From a checkpoint of a small transformer trained on Wikipedia: vocabulary 833, 8176 steps.
Each number is 128 + 24 x the weight over its row's rms, rounded and kept within 0 to 255. Layers, rows and columns count from 0. The size above them is the row's rms in percent of the matrix's.

# layer 2 attention value, 384x192, rms 0.0528, rows 202-218, columns 96-191
size [120 121 108  98 102  99  92 111 101  88 104 103 101 102 104  87 111]
[[125 142 109 131 135 130 143 123  95 142 120 124 142 141 127 114 164 122 154 129  80  88 121 175 140 131 199 144 158 125  82 159 129 117 123 144 115 185 115 110 121  82 134 150 158 159 112 146 127 116 167 116 133  81 125 122  92 129 120 123 132 113  72 112 131 117 135 115 122 171 118 117  87 133 150 127 111 103 113 126 130 108 133 131  95 129  96 127  87 131 194 103 126 127 138 104]
 [145 133 153 115  85 120  92 127 157 119 123 124 139 122 131 169 149 210 172 110 145 150 166  70 106 161 121 119 143 165 162 114 120 177 108 128 129 104 146  92 126 144 148 105 122 140 126 142  92 151 119  94 124 147 141 168 153 124  97 153  91 126 121 138 130  95 140 129 126 146 123 181 153 137 119 114  89 151 134 130  83 150 112 119 127  94 125 117 101 135 120 103 142 126 141 146]
 [120 133 110 131 166 126  97 116 134 105 132 136 158 135 129 114  77 157  82 166 155  67 111 100 130 109 139 132 131 134 155 109 125 152 126  61 134 127 120 138 133 144 151 116 142 170 104 144  83 120 106 120 134 148 115 133 104 141 131 140 132 132 148  91 143 132 120 108  92  95 131 161 141 139 126 148 121 134 178 140  98 134 112 110 123 170 176 123 148 119 126  94  94 120 140 116]
 [139 136 106 139 129 133 117  96 119 138 148 147  82 113 103 131 154 132 128  97  84 173 130 157  93  61 111 129 164 124 118 135 136 164 130 112 130 163 146 136 118  97 122 105 150 105  84 143  86 138 114  97 122 148 176 126 157 130  59 131 104 128 129 114 156 151 128 131 145 156 137 134 124 112  89 147 134  71 119 131 146 141 128 133  92 150  95 138 156 182 148 111 121 135 130 143]
 [137 118 122  96 105 112 152 158 126 114 136 126 113  81 119 132  85  87 139 138 122 154 124 188 113 158 122 137 101 114  81 169 122 170 146  90 160  73 122  81 127 123  93 149 101 116 103 107 129 125 154 122 124 149  94 126 112  78 143 126 136 117 138 146 131  82 102 119 135 134 122 104 145 123 108 131 129 120 123 146 126 182 152 128 110 160 116 104 119 116 137 136 167 121 104  67]
 [144 118 131 119 122 127 109 116 148 130  84 115 134 108 128  78 137 117 140 118 151 124 126 104 135 150  78 147 147 166 159 147 129 107 132 124 152  80 149 110 150 180 140 120 100 115 127 133 130 110 129 139 108 153 123 156 188 144 160 143 116 158 212 136 135 123 146 100 104  91 130 146 160  91 114 132 160 118 153  95 125 147 106 129 202 149 120 115 117 137  95 131 150 152 133 110]
 [146 161 149 118 105 134 122 136 112 138 131 154 106 157 150 114 153 202 114  74 159 153 142 117  93 127 127 143  79 126 143 145 121 161 100 157  84 143 118  94 132  64 106 142 105 133 144 162 125 128 130  98 159  98 108 125 129 108 119 156 113 161 111 130 100  93 111  96 114 116  88 101 125 136 133 120  84  83 108 122  99 122  86 119 145  80 107 108 118 141 169  80 125 135 136 122]
 [142 116 125 121 128 174 127 169 133 155 167 125 110 194 129  73  93 144 107 148 135 108 115 116 153 125  83 114  96  82 116 169 106 111 137 164 147 126 130 135 122 200 125 151 131 122 144 146 147  83 173 142 121 142 137 118 124 110 124  92 117 117 144 141 109 107 129 139 143 147 146 132 124 110 158 154 167 166 125 129 181 131 145 126 174 108  89 104 130 128 112 138 122 132 121  94]
 [111 137 175 143 109 130 145 116 161 144 112 122 119 125 117 114 162 142 161  74 127 132 182 115  99 134 130 135 139 143 137 109 125 116 105 158 169 106 105 149 127 131 144 130 143 142 155 157 145 175 115 147 120 124 172 108 184 126 144 133 153 148 148 132 110 124 129 151 136  96 110 136 117 171 155 140 121 150  89 125 100 112 131 120 140 108 124 128  98 100 118 150 137 107 108 152]
 [118 115 107 137 129 140 131 109 134 131 114 127 138 113 101 102 111 143 107 180 132  85 119 136  92 142 128 130 144  95 161 105 131  72 166 130 124 141 116  84 142 114 108 138  69 133  80 128 144  92 152 139 151 118 117 147  81 122 113 134 166 120 122 171 157 133 112  94 106 123 153 163 162 119 144 113 110 134 136  84  64 113  94 118  99 139 144 122 104  41 120 134 130 142 117 113]
 [108 143 166 135 119 149  86 109 118 137 115 129 179 122 125 105 132 132 134 164 143 104 123  51 152 158  86 110 162 118 173 135 149  96 122 144 143 112 114 108 153 159 128  90 123 131 104 113 172 115 134 106 120 150 148 147 128 160 111 148 142 139 150 122 128 114 147 128 132  84 101 128 127 174 148 126 132 204  94  99 116 140 140 101 157 153 158 151  96 173  75 147 153 127 136  94]
 [107 122 123 123 138 107 120 157 133 113 139 124 103 170 141 109  87 136 154  79 119 108 124 164 145 103 111 122 131 158 111 140 134 140 147 146 159 153 115 104 128 165 156 127 133 144 129  92 140 146 161 127 120 163 127 127 156 134 114 109  67 109 161 108 139 148 136 136 155 120 144 117  76 137 118  89 149 114 114 148 167 100 168 119 151 175  96 115 208 148 100 135  91 109 139 115]
 [168 137 121 144 153 103 126 137 147 117 160 141 102  92 108 196 113 142 173 120 179 195 113 105 145 153 150 143  98 100  88 119 126 130 131  77 165 102 128 145 113 146 111  95 161 112 137 132  93 138 104 139 138 102 149 151 192 119 118 116 119 135 110 120 131 148 134  98  59 115 122 133 116 119  63 135 107 105 166 115 124 139 112 131 132 100  91 127  93 149 162 106 111 125 144 128]
 [ 97 122 142 121 162 158 151 159 104 120 107 132 129  98 127 107 103  94  83 181 115 107  98 177 140 120 118 116 124 132  88 118 155 109 146 146 113 101 157 156 142 145 133 155 107 140 128 140 153 123  97 154 144  77 100  92 140 102 147 140 131 136 162 123 115 129 114  78 128 137  99  87 125 141 164 136 144 105 115 128 154  91 125 130 156 143 182  67 160 138 121 126 135 122 128 117]
 [142 140 126 140 131 105 151 111 108 139 123 143 120 111 132 104  66 100 122 140 124 122 121 169 153 113  52 122 130  83 130 112 111 120 139 142 117  68  94 132 141 185 140 140 103 149 130 115 127 119  97 177 116 110  90  90 101 131 177 111 147 123 137 128 118 136 129 106 104 102 134 121 134 101 168  74 155 141 132 123 119 139 142 101 144 140  89 123 165 118  86 112 149 118 105 124]
 [128  97 108 120 120 100 135 123 147 137 114 132 141 217 124 121 118 102 115  90  86  85 143 101 157 124 120 130 131 168 120 167 156 111 132 218 114 147 123 117 121  97 159 113 146 143 130 123 102 139 108  84 146 161 145 102 105 177 101  96 117 136 169 126 168 149 106 113 145 115 106 105 119 134 154  99 115 142 129 113 103 111 109 110 109 129 127 139 153 155 129 127 115 144 104 161]
 [101 117 112 117 209 120 130 106 119 154 136 132 193  95 124 121  85  98 152 220 120 110  57 103 181  98 130 126 141 164 112  99 126 106 152 110 117 168 133 113 111 129 151 166 150  95 148 138 118 116 133 155 118  87 111  91 120 133 134 120 146 138 119 117 149 156 120 100  99 140 125 100 111 163 137 126 143 124 161 133 132 126 127 138 140 160 129 105  96  96 155 135 111 123 122  79]]
# layer 2 attention output (transposed), 384x192, rms 0.0518, rows 202-217, columns 96-191
size [140 107 112 110 100 114  98 121  99  89 123  99 100 100 100  93]
[[ 87 123 141 115 136 115 130 138 140 109 105 104 157  96 110 106 142 126 102 140 143 121 128 106 122  95 105 124 162 108 159 152 112 171  88 129 143 137  88  68 160 110  79 114 138  87 134 149 133 112  88 163 132 132 164  96 172 141 167 124 104 129 161 145 140 107 103 161 161 123 140 109  96 174  66 141  81 143 142 159 171 126 156 116 136 124 117 161 120 127 100 124 133 141 144 130]
 [128 128 109 162 111 129  69 125 117 180 106 133  89 144 106 123 138 146 163 124 137  91 119 146 119 145 109 114 144 154 130 118 113  94 149 149 129 139 207 145  98 106  89 170 133 125 122 146 149 172 167 165 101 145  98 138  85 101 105  82 142 145 122 153 117 155 128 103 151 146 134 116 138 127 166 117 151 111 159 118 128 132 107 126 103 136 112  86 120  87  78 155 119  98 127 142]
 [122 134 136 129 101 151 124 129 149 158 151 127 107 197  97 178 154  73 128 119 137 182 136 120 125 121 154 106 146  96 102  87 153 103 144 138 131 129 155 147 134 140 132 104 134 138 147 114 112 115 147 127 144 152 108 170 119 149 137 143 179  87 150 138 113 131 133 113 126 145 109 137 128 117 189 141 132 132 120 150 132  99 112 113 107 129 139 165 142 168 168 139 118 134 111 131]
 [103 132 167 120 135 124 121 119 123 121 112 157 139  95 121  99 145 125 156 129 162 102 129 123 113  91 110 116 151 100 134 135 121 174 144 121 143 158  89 119 150 111 104 130 146 101 138 127 181 132 128 141  93 129 130 101 133 130 197 111  87 169 145 180 155 123 121 143 157 140 144 116 109 173 116 148  97 126 126 152 185  83 136 123 112 118  83 170 118 106 101 100 148 152 126 131]
 [157 146 130 148 136 133 153  65 108 157 124 139 136 121 115 151 163 106  83 152 148 175 146 122 119 136 129 180 192 143 128  78 112  98 134 112 124 141 130 154 129 143 142  93  67 181 125 122 145 116 126 105 109 141 145 133  74 141 107 120 145  99 127 116 125 193  77 127  83 119 120 121 137 159 114 147 135 114 103  95 103 115 121 163 104 119 123 125 137 121 116 125 116  81 149 105]
 [151 153 104 133 113 124 129  98 135 195 106 138 120 167 125 176 132 117 156  88 124 167 112 161 133 130 152 121 108 135  94 122 145 117 155 123 128 121 125 162 110 172 108 186 122 144 147 110 131 118 150 103 161 123 107 145  84 131 109 118 169  72  97 103 100 127 120 117 124 136  98 149 127 103 206 126 149  93 130 123 105 132 119 157 101  94 173 131 161 162 133 136 116 129 112 124]
 [ 60 138 110  86 180 144 115 120 115 185  94 132 112 115 125 130 170  77 137  96 130 107 108 105 119 129  87 115 146 110 139 138 121 163 145 121 159 135 148  79 155 158  80 121 169 115 158 104 119 151 115 136 118 146 133  89 125 108 144 134 123 100 128 141 140 129 110 129 135 140 142 129 118 138 101 130  85 137 173 185 148 107 148 138 126 130  98 144 135 118  82 148 129 105 178 122]
 [127 110 120 157 167 131 145 152 123 116 119 116 136 145 148 169 130 117 119  96 128 143 141 161 155 143 150 103  97 120 112  93 178 117 112 121 164 120  80 100 150 158 179 118 118 129  99 116 109 127 120 131 166  87 108 140 133 146 138 144 148  75 130  70 118 122 147 134  96 122  81 111 131  93 182 106 129  80  98 110 114 119 134 126 157 126 143 132 157 165 165 143 128 141 121 143]
 [186 125 134 162 136 135 132 143 100 106 120 144 107  85 162 103 110 182 122 109  86 113 132 135 149 122  85 118 120 185 140 142 174 123 131 135 106 125 154 145 105  94 144 165 115 123  92 139 120 141 104 135 124  96 129 146 121 111  91 116 128 141 118 117 127 132 139 122 133 147 153 109 166  87 108  99 152 121 136  94 124 160 113 116 189 139 141 114 112  99  75 123 112 146 138 132]
 [124 176 108 162 125  82 101 147 165 179 102 122  87 144 115 197 114 109 157 150 147 140 111 105 156 111 178 114 156 143 102 140 145 143 125 113  98  98 139 147 126 186 104  67 151 145 137 123 133 112 135 126 164 140 126 156 124 131 141 148 116 134 130  75 103 114  92 149 124 103 127 123 119 121 128 144 140 124 142 158 148 132  95 131 103 115 109 117 120 169 132 148 101 100 132 146]
 [156 107 102 132  86  89 131 101 172 183 113 123 117 145 125 134 103 119 134  92 102 151 142 166 138 146 145 135  94 122  97 146 126 106 121 134 149 127 117 128 127 105 142 183 107  99 141 144 120 102 121 123 160 115 113 128  98 171 116 109 160 106 124 132 125 108 135 106 125 132 134 135 127  85 180 134 127  85 142 109 107 142 106 150 184 109 170 145 157 132 141 146 137 152  96 106]
 [121 108 146 106  96 151 125 101 131  95 112 120 130 133 153 161 157 150 125 146 162 177 163 142 124 133 144  99 121  85 118 105 131 138 137 111 187 140 102 110 132 119 165 126 120 142 116 145 136 104 107 120 112 140 134 119 120 136 143 125 135 134 127 145 158 125 136 140 126 170  87 129 129 170 171 157 175  86 123 150 166  89 159 124  98  98 154 140 101 148 182 138 130 128 123 145]
 [135 118 103 127 124 144 116 140 104 137 157 139 156 184 111  96 158 126 113 113 120 144 145 116  76 144 106 127 124 172 149  93  90 111 112 118 127 154 181 167 121 151 112 148  97 162 146 138 108 179 144 123  84 164  87 145 125 113 138 106 128 106 131 177 147 141 155 116 168 164 121 149 152 124 167 115 111 127 117 125 109 117 126 150  86 144 146 164 170 105 128 128 128 100 129 132]
 [140 143 100 127 145 122 134 131 153 125 130 102 132  99 148 132 139 132 128 146 134 165 133 114 140 153 168 150 140 111 105 126 107 159  83  99 135  89  58 110 127 135 112  99 114 116 142  85 126 101  88 150 147 120 170 125 152 119 135 154 112 109 104  68 129 103 114 174  96  98 148 153 123 157  92 109 124 143 128 141 103 126 180 113 106 114 136 156  87 172 180 117 130 169 153 124]
 [141 125  70 159 105 121 122  89 147 136 151 111  88 142 155 186 123 126 102 149 155 170 108 134 115 124 172 143 134 149  92 128 168 120 136 115 114 146 122 186 109  94 120 122  95 158 144 122 138 108 128  99 155 105 153 144 154 137 123 136 142 100 135 107 123 132 106 143 102 106 106 135 142  95 133 133 146  95 100 116  91  98 110 143  63 141 156 120 121 188 160 134 115  99 114 114]
 [131 105 153 129 155 129 110 103 153 150 127 127 136  74 173 149 139 123 124 142 145 127 144 119 115 121 101 117 120  69 137 162 170 194 137 109 132 148 117  91 130 128 103 117 178  87 117 114 141 125 145 127 144 118 118 114 141 120 161 166  84 133 141 130 120 110 116 140 120 118 140  94 130 156 110 141 121 164 120 143 218 108 117 116 132 105 135 111 119 117 125 101 150 139 125 112]]